Weights of a small GPT-style language model, trained from scratch on English Wikipedia: 2 heads of 128 (1 for keys and values), normalized queries and keys.
Each number is 200 + 30 x the weight over its row's rms, rounded and kept within 0 to 999. Layers, rows and columns count from 0. The size before them is the row's rms in percent of the matrix's.

# layer 2 MLP up, 1024x256, rms 0.0243, rows 139-188, columns 64-95
100,214,208,174,241,184,203,169,209,168,249,190,167,159,177,118,197,206,154,200,189,214,154,180,211,201,260,217,234,177,245,235,204
091,182,190,217,178,203,159,214,188,186,186,208,157,212,213,181,197,183,237,220,233,224,221,167,237,187,164,206,216,189,182,197,189
101,206,222,210,247,184,211,186,190,205,235,218,228,234,228,188,187,237,162,208,167,213,177,189,224,182,231,199,231,229,169,171,215
101,224,220,190,178,184,204,184,171,187,178,207,223,178,231,216,187,264,169,184,221,224,158,175,176,207,188,215,161,212,239,196,242
094,164,242,213,185,219,192,197,245,166,167,183,184,172,181,223,241,212,201,235,193,175,191,214,230,193,187,196,209,270,212,212,236
100,232,189,209,240,188,159,184,221,223,179,189,181,226,179,166,183,198,195,120,258,214,218,218,246,232,238,126,206,263,238,216,218
103,137,197,256,189,143,195,229,232,205,201,236,188,217,237,182,228,206,223,162,261,175,217,199,202,187,241,128,199,164,199,141,159
103,230,199,196,225,189,223,178,243,191,200,177,237,202,219,205,176,195,163,188,230,223,204,204,188,184,155,166,201,225,162,212,181
105,171,189,167,199,225,129,235,229,213,187,192,167,187,193,191,167,206,220,222,201,187,196,168,197,280,192,155,200,230,159,203,233
097,144,208,184,250,197,206,164,205,167,151,205,228,227,188,154,181,203,167,202,203,184,221,178,228,240,146,154,213,233,282,209,212
098,225,235,184,271,213,171,298,162,262,186,169,186,218,200,223,201,248,206,199,155,235,216,221,170,175,184,173,191,219,170,229,138
115,216,187,260,241,210,153,206,234,197,232,159,132,148,203,174,208,180,183,132,200,186,184,200,180,216,189,263,210,232,197,207,205
093,191,191,198,233,212,209,195,243,162,185,225,246,169,255,226,247,226,170,198,191,175,174,178,194,202,216,186,205,217,211,198,215
109,205,165,188,227,203,212,195,169,254,195,206,211,233,230,209,206,196,162,173,225,208,197,162,226,209,218,205,212,196,216,162,202
101,165,203,198,187,224,239,196,183,189,230,172,200,124,244,212,147,212,158,227,224,173,268,240,208,210,247,223,206,190,184,215,189
104,214,192,216,238,192,225,229,129,198,165,247,215,147,199,222,158,249,209,216,219,178,219,193,236,164,204,185,261,168,148,181,192
125,224,173,270,198,180,185,194,268,183,202,162,165,159,189,191,236,203,214,222,180,240,192,208,221,155,142,203,187,221,188,192,197
084,211,225,207,231,156,229,234,207,150,210,251,142,196,172,259,162,201,259,229,229,176,210,233,183,166,197,179,238,189,212,195,255
107,209,198,204,174,146,131,231,177,185,234,163,233,203,202,238,208,212,222,259,176,190,193,169,198,179,207,222,240,215,181,170,247
095,183,145,215,160,213,193,182,225,174,211,213,204,230,203,218,229,173,174,210,178,235,171,173,155,208,167,242,193,175,164,209,257
109,221,196,207,170,221,173,212,136,188,151,148,256,224,227,190,256,191,218,181,206,172,260,228,218,180,211,147,217,211,174,194,220
106,213,167,219,227,171,169,221,209,192,182,213,184,200,188,171,190,220,230,164,228,247,217,196,243,179,228,199,248,216,199,177,197
104,222,168,244,208,235,204,241,210,230,212,240,165,168,235,176,239,199,172,201,152,221,303,190,171,226,220,245,192,176,170,224,183
097,188,165,215,219,211,211,191,200,197,249,200,200,222,190,205,216,193,216,220,139,254,267,186,240,198,229,251,191,197,215,204,214
106,159,188,233,223,139,221,210,218,262,169,205,227,170,201,191,166,236,183,200,213,214,165,196,229,183,219,190,233,194,187,116,180
105,215,174,234,218,164,206,225,182,236,135,234,200,190,228,174,146,210,197,238,195,137,249,151,211,226,207,183,229,196,224,244,175
096,231,225,253,198,212,214,181,233,167,279,211,164,194,238,177,173,217,150,261,220,172,226,190,224,169,213,167,220,201,159,187,217
098,185,188,196,221,229,167,179,186,197,201,232,165,219,187,209,181,200,233,226,222,220,233,214,247,161,213,158,209,209,250,187,202
103,169,137,230,155,175,207,212,151,188,223,199,216,204,192,212,232,222,171,190,172,218,235,207,210,236,192,183,180,180,233,191,158
099,239,193,226,207,223,192,275,236,186,179,179,198,163,251,180,210,206,177,248,147,223,223,230,176,191,261,194,233,216,207,117,177
098,249,175,219,231,189,139,225,200,214,223,169,254,208,201,251,172,178,161,188,195,191,202,191,189,207,166,216,216,233,159,150,230
103,217,223,174,200,137,207,197,274,211,217,176,275,210,206,207,179,228,209,179,235,161,211,202,203,251,225,183,231,170,196,246,174
111,153,206,158,184,198,191,200,158,211,210,220,165,163,235,206,161,164,165,177,179,249,194,197,149,219,199,175,186,235,216,128,203
110,264,207,179,222,187,228,191,224,198,189,207,237,244,222,221,253,206,176,191,190,231,251,215,212,197,203,230,178,176,205,176,196
106,201,250,175,206,188,175,174,149,202,189,164,192,190,210,226,203,191,217,218,190,210,204,175,186,163,183,254,183,176,229,222,212
092,201,166,216,196,216,197,181,204,198,207,189,198,236,200,147,184,193,175,225,166,199,155,191,190,189,239,189,201,184,236,202,172
100,221,240,216,229,224,192,215,174,220,197,142,206,202,203,188,198,289,171,233,177,172,212,188,238,186,182,242,248,140,209,185,139
102,186,167,208,160,204,153,225,185,211,159,171,271,200,212,254,230,207,183,186,171,233,252,170,167,260,176,171,227,199,199,141,201
110,218,231,225,248,123,186,247,257,250,243,170,179,190,226,206,166,230,211,157,179,148,180,179,205,197,225,229,201,222,230,179,209
097,247,209,154,162,242,154,211,148,236,187,170,185,194,234,190,153,204,178,243,205,219,212,188,240,130,232,171,203,209,173,215,208
103,209,147,226,170,193,172,169,232,179,187,252,230,202,158,228,153,197,235,191,159,173,215,210,208,204,172,212,201,234,242,228,219
099,176,233,221,202,214,204,242,187,208,178,202,230,129,184,200,195,195,172,132,179,181,285,186,176,212,235,219,192,201,220,201,207
114,204,197,201,189,174,238,196,183,227,181,238,191,162,217,135,185,200,176,194,233,205,264,210,192,213,267,150,239,178,158,186,187
107,177,176,229,238,147,206,202,204,230,246,240,210,178,202,219,191,203,220,196,220,194,211,232,235,220,152,167,200,172,194,160,204
094,189,210,199,180,199,182,212,185,176,148,180,154,170,219,208,218,184,151,144,209,187,250,156,200,217,196,139,222,210,210,208,194
097,203,185,175,242,184,222,213,182,213,183,211,183,212,207,153,249,244,202,197,240,197,207,205,216,208,141,147,182,179,204,197,171
094,188,213,234,234,194,213,190,182,194,192,235,247,232,223,209,163,214,152,221,209,213,171,202,185,174,170,220,222,172,193,204,159
091,223,187,213,274,148,200,219,207,166,172,235,213,216,184,185,180,206,211,133,226,160,216,184,192,156,182,177,215,165,214,208,202
100,213,169,218,236,201,155,172,225,176,261,207,150,173,241,183,157,190,239,231,241,251,226,211,210,234,188,223,224,215,189,159,185
091,193,198,207,191,199,194,220,210,174,202,152,205,252,225,180,235,223,246,158,217,220,171,179,208,224,208,223,204,184,174,274,212
# layer 2 MLP down (transposed), 1024x256, rms 0.0202, rows 139-188, columns 64-95
102,156,217,171,174,184,200,183,171,166,193,241,227,205,173,192,162,137,214,182,166,223,197,232,207,256,208,210,159,198,236,200,165
098,215,216,186,224,199,232,196,245,203,182,197,246,229,176,208,163,194,165,207,152,239,219,198,219,213,250,217,157,205,213,205,239
103,212,223,196,190,208,217,219,249,226,209,128,162,207,170,246,180,166,266,198,318,227,253,187,224,182,212,168,225,246,157,177,190
106,197,204,211,229,222,182,177,179,190,170,191,196,232,169,183,207,202,183,226,216,158,212,210,243,238,213,140,193,205,168,182,193
094,177,151,149,183,178,195,167,154,236,199,197,210,165,237,194,208,197,211,206,223,191,224,222,195,244,192,221,182,175,209,192,246
095,240,193,177,162,215,246,222,182,224,192,206,194,204,221,234,225,180,208,198,210,212,222,175,178,172,175,229,178,176,152,197,220
108,161,185,183,253,175,215,179,210,204,155,187,152,167,197,247,181,209,207,170,230,201,193,193,213,219,212,192,207,235,193,138,221
105,212,233,190,249,176,215,222,180,219,205,201,139,193,169,192,233,192,154,233,171,204,202,213,171,180,262,210,222,211,176,206,242
102,170,233,266,250,212,208,198,247,204,189,228,207,221,178,196,193,230,230,127,196,229,214,190,166,194,195,200,217,175,225,198,216
101,200,191,202,195,174,197,172,203,222,208,236,202,214,145,258,138,163,223,183,161,153,203,218,254,248,190,152,198,225,266,195,238
103,165,178,254,170,179,173,150,275,254,185,160,177,212,180,211,176,166,201,173,144,251,140,185,217,171,223,160,224,221,179,190,185
098,178,178,158,185,193,166,190,187,152,220,193,163,188,194,168,203,243,240,158,249,185,206,209,207,195,169,265,178,193,242,179,164
097,240,189,201,190,211,178,171,181,229,191,242,170,248,159,192,176,209,181,180,232,216,247,175,166,204,264,181,224,213,190,204,229
101,163,213,257,224,221,226,197,162,250,189,208,191,190,201,196,196,109,162,164,225,238,170,176,221,173,200,262,208,210,227,187,207
103,212,148,236,221,207,249,216,158,226,173,202,220,164,166,244,229,189,117,151,194,214,205,192,187,170,209,206,199,163,194,200,200
100,168,237,158,159,201,182,194,226,268,244,248,198,185,217,188,243,205,238,238,223,244,212,162,186,224,198,188,171,153,199,222,177
105,204,220,191,236,200,141,218,216,192,150,179,186,151,198,243,208,198,167,220,169,212,248,273,167,183,232,257,238,157,183,238,200
084,239,189,201,213,215,215,169,181,180,224,158,231,263,241,212,185,194,204,188,186,219,207,151,233,217,213,208,219,183,216,180,193
108,134,214,246,207,217,206,187,159,204,197,191,217,195,156,184,185,166,197,172,122,205,201,158,251,185,227,194,185,129,189,166,193
088,190,205,212,216,191,234,160,125,153,164,193,198,195,209,213,214,189,200,184,192,199,159,224,201,170,201,223,226,168,215,185,207
110,190,224,179,163,231,255,221,241,213,197,210,187,190,227,200,187,200,260,169,192,212,174,139,223,207,226,277,141,200,192,224,199
099,263,175,182,178,188,216,163,187,218,169,225,267,244,176,178,176,202,203,210,182,206,234,197,222,135,227,235,223,192,205,244,165
104,228,224,202,172,205,196,135,180,193,237,229,128,217,213,207,220,228,230,196,175,193,175,191,169,180,144,166,170,164,205,162,193
093,139,195,209,215,209,192,209,180,194,142,220,208,225,197,189,212,175,239,206,201,169,174,197,211,181,123,167,254,169,180,183,148
107,254,192,202,193,177,216,185,205,191,206,208,166,187,198,194,177,196,187,171,224,192,183,175,162,226,201,209,168,219,207,169,236
102,195,250,171,190,158,185,164,196,194,235,172,204,230,232,207,194,197,217,206,213,255,140,176,207,181,178,158,211,185,177,177,249
101,184,138,193,166,252,175,215,217,223,168,210,207,214,181,188,163,216,174,194,157,214,205,212,191,225,220,163,181,193,211,181,226
104,164,215,146,191,208,225,214,193,145,249,158,205,200,236,184,191,191,195,212,205,161,218,247,231,241,223,171,167,148,211,256,144
106,200,272,149,162,234,186,192,163,218,232,232,142,182,201,173,193,145,211,234,164,211,159,231,169,221,206,185,226,189,149,253,199
094,195,218,210,235,154,187,132,182,167,152,199,166,125,158,190,189,202,187,187,192,236,140,218,223,203,212,191,212,167,182,232,207
093,146,167,238,174,157,198,182,128,242,269,224,198,201,180,208,238,160,146,140,209,196,180,192,160,243,211,211,202,202,173,202,189
102,207,131,233,187,187,163,241,212,169,179,210,179,210,248,205,230,214,179,194,145,137,165,246,181,147,249,209,176,207,177,165,235
107,228,211,229,203,176,136,184,215,159,216,200,248,250,202,164,234,202,190,197,170,194,192,199,190,220,189,197,191,130,215,209,235
115,222,169,241,202,167,215,205,170,193,242,191,245,240,230,267,170,203,197,197,205,214,234,263,245,168,235,202,198,183,177,177,192
115,218,170,193,243,260,208,218,169,186,148,200,219,194,178,194,163,203,217,163,224,183,219,256,222,148,184,192,217,192,185,201,170
095,207,208,181,226,207,199,190,197,183,223,221,165,193,216,224,228,189,190,250,216,200,234,205,206,167,171,205,244,197,136,185,185
105,219,189,234,161,159,199,233,217,179,189,167,155,226,211,186,178,215,213,219,228,177,198,193,190,235,201,146,226,203,230,232,179
109,197,192,191,280,236,234,183,218,217,192,169,210,154,155,176,192,252,199,211,192,213,198,197,202,172,205,202,205,212,264,177,208
109,192,184,229,185,194,173,242,197,222,202,138,228,232,190,277,207,204,208,176,164,201,216,159,193,230,167,185,209,180,188,204,200
105,160,198,170,238,187,244,215,232,187,218,228,210,165,193,237,196,214,203,205,178,210,212,217,173,173,147,214,220,182,220,184,160
100,210,190,176,189,187,288,198,196,193,182,172,252,174,208,179,247,187,211,255,215,175,234,179,197,216,223,226,205,177,162,220,170
099,133,228,182,236,166,185,168,143,196,210,148,199,227,251,230,237,222,225,263,170,277,166,176,189,178,191,167,166,231,206,189,175
105,254,197,181,203,172,240,183,206,171,189,177,203,263,203,199,191,161,179,263,216,195,224,189,188,181,292,184,205,155,158,253,217
103,182,183,176,210,226,176,230,215,221,192,217,245,208,240,180,187,252,215,246,195,247,205,176,167,243,190,221,214,213,137,163,210
101,201,218,212,240,211,203,225,170,247,215,205,208,150,203,239,176,196,211,226,187,226,201,197,164,216,172,186,205,177,171,187,202
103,180,209,237,147,190,198,191,218,182,126,199,202,189,211,149,173,212,174,257,213,214,223,190,228,206,293,190,241,227,201,188,138
095,190,183,172,189,210,171,191,217,169,199,195,97,202,168,202,201,200,240,160,224,140,220,205,214,216,255,176,218,195,166,210,231
085,194,209,211,191,199,124,168,213,228,278,184,185,188,192,210,208,188,177,225,183,218,219,219,211,225,201,229,239,234,181,175,209
098,238,188,188,169,196,159,238,186,254,224,211,242,231,218,181,207,208,206,194,202,171,201,168,163,182,217,187,189,209,183,186,167
093,166,198,233,199,177,209,182,122,244,214,243,222,198,229,240,220,207,166,221,228,204,192,241,157,204,202,202,157,216,208,249,170